config.toml
n_layer = 15
d_model = 448
n_head = 7
n_kv_head = 7
head_dim = 64
d_mlp = 1792
vocab_size = 8192
activation = "squared_relu"
norm = "rmsnorm"
norm_place = "pre"
norm_eps = 1e-05
positions = "rope"
rope_base = 10000.0
rope_fraction = 1.0
qk_norm = true
attn_scale = 0.196
bias = "none"
tie_embeddings = false
parallel_block = true
extras = ["capped logits"]
init = "uniform"
init_std_qkv = 0.0237
init_std_o = 0.00434
init_std_up = 0.0237
init_std_down = 0.00217
optimizer = "muon_variant"
lr = 0.0133
lr_mult_o = 1.2
beta1 = 0.93
lr_head = 0.00546
warmup_steps = 0
schedule = "wsd"
decay_fraction = 0.817
decay_shape = "linear"
final_lr_fraction = 0.0
batch_tokens = 32768
seq_len = 1024
doc_mask = false
train_tokens = 318400000
steps = 9717
dataset = "wikipedia_en"
Each number is 128 + 32 x the weight over the matrix's rms, rounded and kept within 0 to 255. Layers, rows and columns count from 0. Numbers have three digits each.

# k: layer 9 attention key, 448x448, rms 0.188, rows 191, columns 0-111
# v: layer 9 attention value, 448x448, rms 0.266, rows 128-187, columns 0-111
# o: layer 9 attention output (transposed), 448x448, rms 0.349, rows 128-186, columns 0-111
k191:053157100129094148177095141121124148132079095195073177157079111188160161129160171157085175193125125161069098071088205000117184132111129079089101175145150111082157071128109125092091144135194124145192127120086132114202143135138032195118149112073115082124176097171145160185152168095179050146140125128109153138140148136111101112031072117215
v128:092113116146098129137118127159070106107111113132164084172153109130112116170126143077130096174041127115171133119043092161098150172173048144100131164120147162130138111089166162150094157088110116095098158126120153121120194123152173130171131103113141132121151121158100167118135108159174116142185125145165094119100093164151154114177113152141
o128:134141138171159161145131107077137138105107139128111142138150175118134120137104124132092145056157122113139145129127141101105121124149152083187159110110140132127151161125127214140080125110187155132134176125139100110183147145152104045158122137146144169120142135126162123108129142078069173146109087119146110138144128101092117132116114114114
v129:132098133175100158075135082134117130114050147127125196073106182157138096118129145146136128099163126141103120077118107088177135108057101149141119150117140132192111188189178087193166175096148155125143144131088125134078115150089071106111118133086142116086176096082115151072111175126177145114080147112152159126118147138135147149132098067061
o129:154153119043147145139126086136125123114166157055110148078194080154149162155115163144155110179119117151114152222102143104105119205130123157139165144158156107144109146075139170128104154144120138124096139129140150062083077160125132149148162095118090183145058138164114165201111150173120161141158126125093128125096125088134135068112098064140
v130:144118176098125132180132131102151063115155103128165148087130184102102125090161111118140114142111143124123100069192101103163168129154106116109160126133133041138127058090143141078119108093142189027105144129130146105117133136175143155104166096164188078180140140131118111147179171072083170092105123114137074104092096135116127160150119111141
o130:101130178151088135124117165169097132119136144112131085162141140126119122085142171164105109139113113105163136112136109125157099125134198140115117131116117155141101190125167127134148140118102107116121160092146081161065160101113123119165145110168069128138138084116172137125138139097049090119161125142176156118178119125158172111131143148112
v131:135155177129117167161139154151179150129167110091083130115164137125154111166156071162179150135136108064129117154175097123114121111114161124147142132162067107123141142081107136101204121163160139129113138109130124102137100152130108148182114143143088180155113096158120120173162132124120111145160124145152145124142140143144089189143127122146
o131:167116108093126139108123091184132168123083141081120147104123120135109120134109167139096130128125095134129113145147160116156115059117136137108077087140081111103128102137145095172143137100102161127118134122207122128149156121167138086087151096145103097117145106095127145134138168082112137117140126118071112142102150156080207137122126111112
v132:062130144160114053174112135121099062183132078132157070127102130074121138147156097093115128147155145067092110153086136088153103050202163152163127125156097120095121098176108148149147137129118144137078140115133186091143102087088120131097140103132142050129139113153083085164093107136098079117096187090161107138108090115161185114044129188148
o132:152155125138132148129147132132091147095116089113139141087127162148075074092114159133127140138084138166158138137091142099067157172117111141130131159119133143087082114129118144108084101138119146136123178098123096146136145119182134118157107216087139184164124175157142176111124133152089079125189097154136117134100106113151101127156138095121
v133:083131114115142176158192109134142079172153096168100097143151116166134164124165120093135144105128128182133195155159154112113086091116118140129128110115031152112124184104124136119098093108124156160084174139107113101055155097073125113115117134151148142204087109113103088116100158160138140137192117071133153142124117142133084083171094139147
o133:183077097125171096155102106096101143151129145122133134122171125137137105165144137110163125113129138095138119135116084147093114143120071078075174152148168097148173137115105119103126122127147062099116102138102137137117131113151106187163122130145118118109093099187184138067133124138096098143123123187110117199108124163091156144138162125148
v134:092165071153136114099192122152129091102082158125145091162115117120129126126111178101087102092162098127140098131099176072146170180155158183092063095150101171112112106145121133129097138152126116109114113138078135157123111131122072099104136141122081118114106112130047057132115164062168093176129172130138095117136070170117112125128121093133
o134:120081173148113094110119114167089159170167091107120124144153157134102141136143136137161112105126100140162168118105123159080135143121100065125162113115144128075143185145083109117083127033165135135113158135099155145109109121146225131117160120098197130135124132053158096091109116177107071117136128195198160192086106120093104092136136149160
v135:147173144076134101152094150129105138144123154100137173129124100098131147119118128063123135161123154106094144127098167162100124087107125076158171147095128120116144152095122113117144118129143080078150120150160174183110157074130199116148163123111138030147093090095074156109097149105136175084117154124185131119138119181152167088101120164145
o135:124094139157112121117169157148170090081097131167156094119108137118079105105131160112132110124155099116112131152124127099103075153151149140169081120130110126113127176056147143155120111125120153189108132190116064075115169165143114132104157155077172179121094141156133093141137106146122118085208094091107130106132173171111149115130103133153
v136:122140206113150142173146136051079097128086093070160169100159158147047158141140178159129104179117120116141104082149142122105123123127096116107128111111150151115150108163142133097138144105082146102148151148114124133120145126133190116154103116149060112165164113160144139138112129047157133162120152127199091087129137175132158115133144167118
o136:111154148156185086107164120191173118079147091155109153118106098127150074078136109111118128128100149173127145129144128121148084077157161177162102168104122139115144145121132161188160122160148131149097115098138170144170076124136099117167133152086120109165107167133119103164140144117116084155128134123151168102157135081185148096094161123162
v137:102108127119126132114103158112094155167142105069127121152133188167078081104167116133053154097137179124126168104128225124206130122119138165086135061110119142064084102141164135157117092143127119098206139131121166113095134090204146109113123087135166067139084129092138095117112098134095119082127168084131110070104130087128118112102073163090
o137:095177103109136071098142080113076127131109124130150144157107092124106130096102122120138143151109132196115085154097055138164152107102173210188114157075133110146099090132121121114121086159090169154148107139082120101057151146138083102103189154168104161163169119158079140131077131110175113146157152129097091094150138111129120135106180135117
v138:112130127132166090177057124109082100136082150078113162121173097147159150158108126098025175108212145117185141170092134137144129137099137132136103138150098137158104167125120179107148116093122102154094104097071133112093157148113182103114132118185135111152102088146110106187124174162115113121128151122132106140162097118135126117081168155172
o138:198121153132129155148114165134158161089174079159122147105113089142111158154147155135143163085048096169090161064192137096122128114120157103150113165102117148130130135094158100140137111140120183126123125146135147166123144127209141119174111134075094116064109132145144112085099104145150108125094140129154128115107168129157139105139117097135
v139:107102144095171147105124106095123124189174117120114118122105136151137113141163130145104153106148133156142141102121117159139106085124122103103048184164096059089110137141141056150163127075146162106128154129074151047119080202101107157090107131169120092138143091053116130173173124095167103124112152144157140115103118089174106174112151203125
o139:137093104113107131174146121134109143114136094180111151119153108120084148108139143153170116115129094137140138174133115093096163121139104089141142152143167143183169070077127160110108137158096127163173096105116095144154136094141113085122121129150074119115144172155105132110103126149156138148104111151103123107117094170120154113137108128101
v140:157119082130124120133115118184157161107180108125167135148065076170148096160149132170131142094103126082196140165091074154163123150166140187126147185129166134128128079139168062168130124136114184121145196159125131075126160184179100112140104136158115115091189199127168117159130177154146149109067146118116148085098076173137123188148090061107
o140:139185136131111162167114096076142097161066114122117114119179095177098141142137122122141175118136175144165153105175102177163169137105068081141095082115058123152167180166115172080107116130089105104182104116151132138131149111119169156112115116142145087119117149108110204116133098083087115081101122114162109141207143107151143162128149170127
v141:134116095132091136099111158165076088182087151145048100144136162107115133164095155115145013098158157129192072163111097112139159113152096150097150108186111116158148148085140231117099152051083133158156134108144153163124142093158182106194104081147139136121179110093116108175104138187202128215153109106133103207192180185150157125159128080106
o141:138146063139158124148097111130173122097153098150191130139107143082170115141123153170140125131166139150112168136111125191110201146130123135148132159077158130156118134162135055186119114139178124158137135151164114065148167089146100139138141121147150092130125097094142093136136122104089122146079138104169153136115130074072096088141135086158
v142:112113129108106131142148059139163143161135128120165170162165169070074085169110163140091090134114088135087148143056168139107185101197181079159147128111117067104102161114113145123075158147120156125139076117099086108140092155154150130145089190129169135138139168123154112116129104137185133136149093178252132111137148116138133195107170166086
o142:078115125122150163086228151129139120108135092130099122114055126137107183096137128146130060117120065098140153130194147122136116171090094148127117122165149130111120157148110200154159105057180092128131151161148145097115154095074100113091153106175090082206113094110117202089168141112113132177128193102090092142097097123089159134159106170146
v143:094102163109156149094146160096117106142111113158079121162077116166139129142179146140123100118149128081171125109114122180130142114107128093089097159091123067148137114148086091141112114114154109126141122131137141165108113083090141163158156152153083171127118146103086133107104122155115090067167126172134083151067194092137108120132150162138
o143:118128154174163078186124116179111155179135092177143118129139078125150171153137133126137115139142126103117129117141162122115192098137146107118137107125175153103114074150118110111127155134126127084133083088174164105159220135150155159116158173129153126131123091163111146137106104149106136160109147104098143106207097122109144152096125096130
v144:110125184153080139148140173174179183075147093167123097140143167083141131148111106156180150145178145132129103118078133085124137102126176112171125145148096148116181097092130121158117109136147148148063104086129150109152104135152123172150130110104099166123104109170187146172094193110104115096146092093164077094065126140105143134070172084087
o144:140143095081133077113108126116120124193185144160113147095110124151137158165140074117181103139164180142109118152117139153112121088100121122114123120158148156102088106199138129128100155137156112070142150124165116122114164164102174120180130110121120043117172132104044145110137124132135128092169136143119097122141183162077081119148130135094
v145:093139126023090180129105105130117132138134092104124120120098122104130092118174101134164120133124147137155125146190076104108118106144112116137170182115210114139142132053150178146123101104115132082115137099187061085164140173171167137186094149137116132120113112129116124116122128084157146123167124151111138098027130235086105139202146085119
o145:135110165169144101098090174157164121154130166131099131145152196147131109125128133135183115137132073100145144123104141174150143101119150123160127092125120118160183184141143085134110165115137126116121104121103105112128165133154163152169127155131126097136140128165132140091107101116113107124124112130115144155111134168139160117125115206061
v146:143087072158140103061143183115153130103092121122121132094078160128107106103144127120084130124125127055171101144108146161161095149146075133147112097149169175168148137180116171178146163058150127098199112132129140126131076178118143094142103136137166053111085137106118144111158135144106143134151138109130165133099097100157137159121117094125
o146:082166149194089124148108139132133152142146083087135124112129075164138039126118111126198109094093099094114100147128087097118165098152077157127138081091095094083091108132125113136131085120160155176138123120099126111106133073082165114146129137170161142124143130121118137102114119129094151128104162171120100116117086192115136071081120122130
v147:096108155174103128082088081117107126107125162124171171093141126174150214085097071128204074098130073100097154102138094088164093060131106102148139164189126123108093134107081103179138163122162094130121144164116125131140125040093165122133160107055121130110144067138129164137116131110136086172179124180117142182103126175147142149117139086106
o147:162133138140131111120107114107108147143105142180091108121174179119149139124165119099117171065151117177110132121139128125131154126139154135102133083105097122125139109149175118151124140105148141105117114098140123096148105179166109108116132131230141133144120163087097056117145090138160153151161094132147088150203157109145104167131109114108
v148:109135150150177140189149135152073120182136133168128130115160131112159102113076138151094142100126123170128106120141142137122131198097136136136133084114159118117102163188139119141135144088168145166083076142114127142072153116102095120136161178164144162147179065118141120090082137136104167125114173131123094108146149136154120144128124108128
o148:114105093100165090095145121099114178137147101088158157098128138118106109122158142138142081114118107098103159178169126123092136135138137151146185095136150098102101080116143102139133109140057118129139094174140095117133104149154133207089164142091187180135102160150120097122138146132107105142147108121147129155148128173076108135136149084147
v149:174165143142085103181145098128162131179167144116142118144177092114167077181101106146161139104157192089107165182164137118089136093114143075085102126107126103105156143073140093119138134171177104125083077110125093111148151120165131178000107117146154154181134108139162121167138193107154122069150087133087139179141187133089101100098111160114
o149:116112084088123111131129181108066085105127086144131088176107098138091160128141126113118145136124109160125130093135108153115144129164139136107137141119108172132122126192122139205145144118126163172095127147119107157148126126125116123110134121106139147096147143124098129114118112141172079158098133143119120131087144102134115183155071116136
v150:141143176113075144115164151156157123133115110127163106160114153048141130166117104180169138125142104097124127135128112095158177185172160113158157179173119120104134089100197162187112131139057166141046105138141132126130081108164158161112152140099138099167142097145142177124126134071131114119144111159086133185129169111101050116150122115091
o150:123102092136141139153104141071155094177107074152117118136098128121123191172137160077114134124146146133133111142182129133130113083134109180113138144132109132163129170152092150113093128129177106110130111076162134186133135105116124175137150133156108147084128102093150123135108114187074117137162093102172086101105109139174126182119142166076
v151:126127175167180170150083111107145146116139153118147139116104088099116165138124112144139144085141123131183113093130139127115127169133142117137117147136152126113114167080099100174111121122128116039189085137102094102080160130123174115159115134102124111126129118164124140096146159091133162176195129152108112166133167175096201111151129210171
o151:058155103172156143148159164100108142149099177164123098082128158109114109152168186087089159119159124111113188109120117100111145166081119068107121128095181108100145136140110147142147130155142173154127124145142140176127117175139062131100127162103159133178086133111159166155123131119113138187126124163123163161145160106155092111129069138164
v152:133102074119227115154115123131123117155138136146141171115130077128112121092137092176053142117123125184161135164178129125114145182184081113149166097109111113136202130138103176138136149162136124108123098149189041149195136142142143072121120164149092148128060169130138135194167133153116125133129137178094088148189163119112145159101100109148
o152:057106130133058172120148139108133110082127133087139143143146150124122157101096125099161109076096097128117124089069133140105135108115163122125130081070096136137091106117146097075161198118069148081115139147119126125057181133099138119153114143058115092110148153123111088097159137085099128104113128078115122160066090090142102178143070115166
v153:151139108125105127116102122128141025130139099092134139089086107226104200111134138095138185102120103114152157096149103107121148072139166091112123111106122131126094121113082083127103116125182155107135161147135085154157203102107073126122103145145133125149102165198095127177194063145158175108084101145119120110123081067084100135147148148142
o153:174169117108157156143109083149121143099163179128107109158129156143114095128158125106106134148077121143134032112105112135116102136110062139105168145083143145093160167143171136112124104147096116086147179127119122069105098092167148113177073115092110107159119139062159141140115156119102099136113118122108136166148129141172115146134114134108
v154:102117091097119120151110116151142098149150173104104156151139092201106099082187117100161148150084123108166162162147054119135150106134121092110090095138129186112097090116081094159144096116156140149103139144102146103191156138159184118082100141102086160106169093149122114174158155144105134137160102145115130137107154136139139128105135146097
o154:114143157124142168142060112139062138090126187107186136111133147116166153113093100158156113116150099147133152169107171130106113106156156141137135118119091148111153102122163138102120147093133108129117161070158079108128087133148126084137175171144160112099091160165124067137083179113144093107100090139136136141144169076085107139099094123083
v155:130161118084104121155135129182102180105147143142142113138136149116131109084116161136131109137085152136106108120141114094096139160074154109181136130157093077135148063059097137114165171159127119135153147119125112143118137112191094160147167148115120161091109122137080179095166107075135123118076148118159104123111151156111156133069080130133
o155:138137112140095133113116068077180085071148106095137140160088162152156121149091131146127136132128105122119117104116154162131127145125170143106109130124100168128133161191166160118111159051138124082136172130104082123152179157113097097103151143078137093148110135109157108119138088134142115118122157102148127127069159126159144133145138147085
v156:127083144093119182088099149090134147124164132181114129113116113095149032135125107119170168123131094103104109123162145138127132084129203185160149148119081100142126141096111155146120086107141158150126100083129059106116130194122128135127089142139153194112143108130093141069096107128166075133159125118049102088070154135133132121177104133127
o156:172142174086150110175107145194096115093118156101084126116157126102134150146171126119134159132126081164152187193142064151147102150095140115128170107115131100118154120155122082121133127130141126143162116155099121165123114105132097143121137124108129087122215108178132109125107106150142163111095105115148122088126194115177138132122147154116
v157:126095102113104160056113097133077154168178125081083157146056109197160159114113138065116083093129136140122171110114180156096054098162084163150136152125143119180118107158157064137099044142176085146197161138110179137134119135139100144094111118138149158068141143107102108106167132174135130093093208097113166085120162152121109154147064118147
o157:152163167088103074137158090131114122130083134140100137102184139110144080094132131182120126102103138143128162166144099165131207113153133155125139076149074133136120138110158166085102187089113168167151166177132105120108130165112155213171056127097138099148074102158134141156104070122148166106056131125129129126141098130137067089152143181124
v158:179093186100130144154133069155174125164104071164149163124134068136096120189118124197085137094144130133147160182118151157135169148140064067138108187090133107147125132130124143112150134056147115118097101108137102142093141111088108165126117142100146136151142083108187155180068127104195149138064060184095093182145165106071089118104136132067
o158:125113072151143127129130175121155096102171165158105119121137111074158108031113124113137110153079125179058136085131127128105119141095146123098130150139172132191056146152164132089075090164066086113190164132125098148127153157148154134120129129162074119137106146134096149110140127133153162118144212115117119122135097109161067153111121138129
v159:096155181066129140083131077092149111191101182122115152167122113116123151131157068177119114128107115136141062113170083148151102112149160092085134150128039068127102193066186175120148126116186124156105080096087127120106121145198161156175110226108123201095148091153102128187198139193157128096126093141121113145152145124054171127180121160160
o159:098152142196145141130141159113137147114160084156085162118138164159107145111124137114140049132109107168103149108113129127133114102143134127159172085146092116068157087165148101076124142166163132073125138162129128170142141122143119137159112133148150090178070104185132157094144132121151178171154119135122157158109151138117168160132139123098
v160:129134129122113154066106084153150146095125141125083140200138142114095208182125133139109174101104167122120119071095092128138118122153149149127120080093113117110166151115161109135071068135120173142140147097122110156105098155140143086179132099071187121076148128112146127124174093129140136191162155119082122209158090107135122164150165139196
o160:095154024156130121152155122127131172157174126149177117082126090125147094088162140130144087085105108109173142157146127081156092156152097187169147136139114145123152120130097158110106119129183070106099093123186095086142122129085135120155102100154150119170144105129131119100123159116152142151095091110121144097117142165125142083149174157084
v161:130139073096109143136153146078085167161172133117080135178068142105149077105133144137125119118097151179166129058129133172104067146168158172101203128140148087090217132115145146107081142159136141117090194190174158083149128166130101125063138154115129105095088144116112134164161075115103161138106146083129155113171053124165140180195105136144
o161:100141141183078108127156100131109167153067093046115192126178148130107170113153092141127104149145082104120098100127159125156156100128139140107092123148144088127137119153091119150120108154116128131171097111167153124163086122112128143164135095105149104171122177110144122187100139118087118172176174127093124090086169159129081130096107136126
v162:116129143114187132145089163103039131168143155147113133141156078134133079113109161075158136161116171137131111134113147162096130112164101152095103126135104136076069082108114121160129108104163130132139124115159136085121145131144140129101155143131143191122089118158114078116144172139074085104134134135141127146059165123052107085167146137141
o162:175153092139134132142152183111103132101091113117087104153111147120151120133160141101124092091082102113158168153100134119082116140095131125152094116125115089132183205132152157115140155120118109117081126166110127159089133140097082146174157182141150100099126121133136129155138103121144191062186104122134147139151201126136126123125079155130
v163:121161176063130133147133172145134194074145163106094095129068105084122140097121097114117144134136127196174136144157132158108080156112126154093070048105187107166157136183128190119139146080086138135170118103155128154122128080056118092200184114059160125146075141148205128104087127125136173143162194180073159180112105087189078095131162166139
o163:109049077154114095124109129138159174107124155108153137148147102151120128138151171136137155120155132108129151047096102164130113117090156079137115113120155141070099168109170120147172090144114088135034141136137098155063134142138134090085089131187087174167165112115139079105152105138132098127100124137108216148111073188170128093131105084176
v164:127151128165120090097077113153104110116093165092121144099143113174163124106091156085171119129143166103108145083141137112133144111062201122168069125120151085143137087175165119092145125098213105190164110114099108059142041111155103165132152156157128162132083110148082140105144157116056165161074176064119088101126132094124129073087124163142
o164:150129134078132121160075162196075108131102107102091139077138138152083143159177160101074143090125154195095127149148168169161124151238141066088128169158125179156088146126150131172124100160092139116068150133123135132128152109142152186140156140126079152133119135101137084150166132096120112097130061121109143108179142137143122138154110112144
v165:159162179093097114127117128097120149140125081124155129117152117137120065137177130085117128125115075131077061164128088131105101124091170127133156095117244139110114097099111187165135110121129166184171135097183152153143117093104128102072074106089186131121100108108103197099135077184123119100072103155132105115090168141106096122082135144106
o165:165098152138127112133184115101113114105148161080152093141067087159130152089143098167119081144116167107124164144137107143166172171097133109174101103073087156163154102139226167088131129113110108099077142101127083083179106120128144102114131113199072154155152139141132107133110098134153164156195134108119172144149141159129138179147072153134
v166:128095083143118106123216169115122077116084128098177161144139132130083161087118119117134095144104112168090138126127116111146134115096068163123155136123075154139096048145112094123066159134122070099124081118125121211156174140131131181119135158165150082146177163150129157177182109108174144096155158158105115148139176135154100130114149084161
o166:125155139089134100142058109134126181091192143215129094141073113127142138158077116133133156133095163141121136123098176159132090095159105126204106132152132136088157181164140128099215134139108180142138161160107100099170064114137114155111126106098101147178115123144121145079108101099120121122130176056112108128149070146133099163101064149117
v167:109114135152181147146159169119065123162126157119117104093106079128143112154145138149107090095094121137097135129124083130129092097182165137211110136159069095119147116148166133162122097159111155136145161122078125156153137104164117074076140146136161154112072103093133093110148159176159132111175125065097124140136245086101072166138054148113
o167:119131148062146152133147050120180126113119092138140205150131078145132143125115115130170091171186143138142159127188113176183190122096116136078135151097117225159126148138024121070140180117144119117184145143161121094103131125162084156106137126095102113100108119127086093132152145135154151137076177141099051067128154183156109081162122099150
v168:098123145120182110162132165061125176103105120102132137116132174061134166158127076169125184149138102138130136093119074150170165155148154184118142176121167105154136110120146107194163151113113162105080167122164108113077117122125153097200098154196149094144185138151196107178090169071071169114093120175219120146127092125168147125076143066115
o168:125120118122150127100121182212130105152139103171138126101141155193134116147085198121137088104095132149131147100156112139087141126140131109098105163132113127136120129162163138145129083183141083131113147132122140087135133126176072139124097083097111090151088115164085168109119075143172084099128146129109153124162088062139143156115158100156
v169:101141111125101083135138188176088141152095131180206091148203111094106131113117139035147063190124182113113134157156069117149158093039148103095093091108113153199140055123103193084139072137113091193128129188182134146107145091131088063138079182131120098154188123128040099117116134151127121140161136127130154067047149148139138047083176156138
o169:154116154133130110118110126062131073145131134116110076102108103135106149108149194122122147089100130100127111139149155162110173164145091182111098155145146173105116119119077128141144142167165129126156106082120098083160156102158114172116160163093172121104107127113113092153196082088174127077136094121097115163145117092112100160127128117109
v170:060151198146087105143134191121098096082096162104100126105069110135169071133069156135154113150080211094097079139118121120073083124156154219122124133120121096123173115115134094097086150150095120084141073079085172120136089157111165122057165124129103112096103084082159151135100126140140098147117127065143123119104126145126124172108105105158
o170:102130058109143141121104114121102154126103104104095087141139153123134131165147104115104145152145055157166134101145140136137157116105183147129094095129173177122074155107103157131148136170125141110176111088096070172092166163080175154146121167110162116126109176118086088153101171124128154101140114163120168121133109175143149119199129163127
v171:075105147196132100185151122120116157162137134119139147168162106143179146154177144168142058176069076138126124184125120134123155122146152120100143124156136110102090157138131084187131084132161163066110135109105155128165128069165147082124160147176105149113108166163169081112097109098106108127119172152108088098124128075150114152071074096107
o171:182164088061117117060143087162110114152087142195150141117078140144167179137093163113155148166127141160150197100155100138144047159109130134076111109073120136097149115068109101120129207110117157127130152087121147120095091136108115188154146112109163081089096153158132103123186139167069132135154095076186128120148164113127165155106108127175
v172:143137117168031178118124130090124088172169137117111145151094111090156095142090102143169147186089101140137159068146074109082152157154069188135064122100145142107132112153180142126106161110106106068155129083097124124111154134100129200129165112125122101158117100070103123122143148098114191115096145139127167096108131109123128131164069127141
o172:154131149084169103138134157132102165097127086102083139138149143174118113135152101147097138093104087151100120077144125174104149090163165198087163101164106093133067148133096159128088105093115161206122167160140075104131121127169112107100100111099116134097140139153147117165119161170125094148165090170187097137097139086132107123113151139122
v173:182106157129138135141084100160112166089185135101140109139167170137146115104112155189106123147125110173117138101116114177146148187114191149138081125051141101132162111081112144127160139132058168074168099056124188108140105163174135059092115137185151120109148133147181137115123139150172142108133150096132104179135147163110106137143066235109
o173:146129053112111193113134128133087085129145177107157146095104082157076145137140105099123144102156167138190150156114135082063183091147114114163121109143075169089164128102133084126156125086139135178139105170106085096122114105089106120104140181078107132193135135127132089115119097107115084170120084114128123093145117170118229093118162141154
v174:101136118135184148128116110113082133127077195131141149130142127140078167120121119130092128122143079146094141125106132132099125086147090131150149098129126145116142176154095193126091120163090139093146170109169131106122175113109143148137100128170174133107170137119095140099092136122130127115177090097118123066087099127114112126128105161143
o174:121044156118103127106115139136108140158148116102124113158121116145079117139125108122106086113107163097147152144113107180133130129102161138147185134112135119152163113148155126152146111111117117143172121103109165173088173173150068146147148079104112166190096094125133137112158117172171139145114132169115120143169121058140139130174157064099
v175:123087127149161145154157161093125167136164056124106145102137179119134143116184161092131113131143131148123133136128094145146096115117168149145138141119115136144150119158081188115172122067095096133156107147197139143108121173149150075104112107062145107135132064075115144111074139042123105090151148142135132099108151083092133130110139114169
o175:133146113098147086131150108166190155093081104168121104132104146119118123120132090145127108135145131151166117177091146142108149141102150150147126107117125143121116121098163112141099105125170139140046138128101136135113130079103183168134148089140114140137155119116121164131109100143158156166139116092111134154152158117168101118115166122159
v176:102156131128133152101124135175165140095079157077146164151074084119139118133107124120068130096124196131113129094129163134140083170117197119157083199100150065121140077081124129094083162104174087083206133139124101105126119112139071065107109148131173127157076137115124085111166161143118131108140118061190112152185180089136137081151127082149
o176:139097160100165128084167174132161150122146110106064109102163144141111158134097126181159153111115103149130122160126131115099172113113113071153196111171113152186122132120144128150103137142119124112168117171104150161090067123167153120133143129117145096117164124073112162145127114106135118101122158153111139102157135145160126130113113166135
v177:102144089097161174097113080103128131101133156111122134168103145164127099131093107129093115122132113155120163119145183127138110133096094156103131134161110137125168182114160150136123114164109147172137155116129144112121119104094128128112097153165145125156159163128162153135168069167141136134163177139088122169130035105148093163164087087188
o177:180110116158083112095176136122097111140147133116111108107103157124134136165149155099135155098112177116114085108128101158162149126164106068113105141098145091146145122146146132143142126107129174065157130122129076106146152128124129104137127075053127154140126113153136135169070132133172141106154140120152120140132126128090142150065195135088
v178:113133156111085123097148170101091113085109137138136154115116121100137127155107080142204139054128107138078128109160181111089104141125144141177121174153083087088092165095129173178150136101142154123134126061181065086156100143109133111127148150145141199199072136180141123180075114121088130104139056070121115178142132132120125172130063040177
o178:092118121141153084131121122138130179147117135085110172117137114132126157137075126115093101145120150182140120103131119129141109098096168174138187145132146078185164077170170083084101137099141107152117069093098125146115103136159084112123098123146122057118175148071081132119122137134114131109078134077131145154110160090123088115157116105067
v179:182164071140194129146124127126163150165170095201139139161107165176120101116156160095124135139162144102159141138139157164134100130062138137138143091105112157092137147164133137149174193165141095125137163187159173117095118192148154119058109083119132134106105092097134120098106091198117132091109198087151137045087120084192158182149163144147
o179:120089141108100118183226149169118142116104171121183123124196116077115133107121140151193136102113093135149078083110166131176168089111140156136111101145116101158113057129107105075160077104084147080153132185132139119155194118065116170150212152155134162157104179101109113094126140127103134138198159145144127187130152145061150104088122134084
v180:127135173103092136052086083067176110124138161097111146094169161119131156141132071091110147087166081111149105061161128114150134095090113126148131113148115096123114146163162117159182117116108121065159105122095064171186128117139086146121071135119143169129131083106073179066084106100119077110076125147091092138137113164099147158151133108114
o180:160138146148119079083125150096058081148198096120083165098151113123199125139115121190158094117116106105139106187132119133126104139121153144130184142118096123086134164128125132138122178149145180186069135116122186124090138120163112168101174085119089128103107182094131128144142110103169121168137178088197145176105095108150126145131116107094
v181:060128123106093137122059145127109069122152116175096100086167187123147121168149095081133102121088144161153152113123108106054088097119143115135119119095099135170164136089096194086066185133139092119120147125175121156177136147123172092180156173148142079161112177162114116151146158103146120169116112141180150139129148093118170152117139107174
o181:147195132116144073147184135141132180105064134059146130158137091146121112102119091122148130120099144093156088151183161118112155092166119147102108109146146116160159124169184142099135094140198158127153177145141112143085155072120166125133086159107098184163145117105129170117109113151165140134106152140145148168117138094145167128135170150118
v182:153147169160122162146106157142128138116206127173127130093167126124178113126127078106113121126100167084158148131140154135147150112137119161130150162087133144139098127135114140136125071138178161120179146145115142095102116127095094140095127121159116118201092140159111157150131138174138089168130104069106114105108113089095094134087091108108
o182:138145101108090135127116076137069136137076127147117114158124145189127130125130172148139135105139134084125133120137120135133144122147146095108105119164130173186093118120136129089163101116107130128109159118133064150137157185118163159142111183147114130090166156095125141127108089102114137135101138201106104122093140141135157099137132154107
v183:139125136153154111154140148163097139141193095195135116142173144117142092168118122136073132146116103156172149114123139130134121107120124137132077183214114113145117140089143179091152159120162094150084132116141173115135128175167088174118103130100070166239119076125147060136127147170168055089124171127175069152140091128146149140127126091152
o183:069154103104068120113123157160154171138099185136098145108142168125162122133133075122134129106103119128090198183151130148145113133179128083089130142157161155178102103117158098151110108144142113148102164148130118130110139101099119112171127139105139139142146126132163141106119082067174141123181102111131151144158176122093132134139076107141
v184:118125130125104183115142144113122142129137131121125131154107140117087120179072087190123156136083116144118125086109087161086123182194110127125142115130147130121116145114189162144085112161125175088127140126158165080166115164141122144138112098144092113118091132163153148133208117107139123205150142123151142071166203109149121134122087184136
o184:079089137144146094158142125113129184155158162178127148159148125098139143158129157109159130083185152151119132132149112091087111130151161180111133134144166137128134137111128094103086151100189132132080110165123119098173114165071081174181088126120111154151144127121098115145141084110121121166105116104181138137107085167140143074111084149128
v185:095129103103081125065152134103107163147146139098084140122134172127127151125121070121132095115089116112144095080132133089145123087128092195076098088171140181098114133092139110131095106141115123110199176168127158133118109039158049137115095133063093135086159116137073148171182152140120118119109142072087171130129128109091124109185091131124
o185:095187058187129090158096087150126103111135135053155108149193130084135145114096135130140110135132147132060151158115103196105146116096193134120165134085148089102145079177106151117135165169105117170108102133136115121151098179159181156147150122154102085130124137123151142100136119113096169126112108163107125100074133190155150141098159127150
v186:150094109122156134141054148162147121112137089073176114105135101126190177140149098145127198135110143149137197087072147204143153142160115157156081132071177065123099117147153175168196119101139138059111105119148128113183180121151124075174126160071129155117158161159123164113095116110112134155122131122176106100135115157131130098105124123112
o186:109135088102131125120112138151115113140168160171101153137137096128101100105120137152124143115108166121135123149153106150116122089092148103159125129131167121170145139075160092121067156130117082103128126085145120103122101158174102092142096116180132100109109150168146115170118129136101126098104196093112098137131166128146139164174173137149
v187:146073156049166101192036127116124164144175165158103120118198072148123116109096169083138144146172096099099131188109153116079121162137115129154100124160174105115061122179126171161105149145142184186137122138184131151161122226101117106062162120151187135153115074140120081115104118175090096099137175145163125122110112131147153147138127094154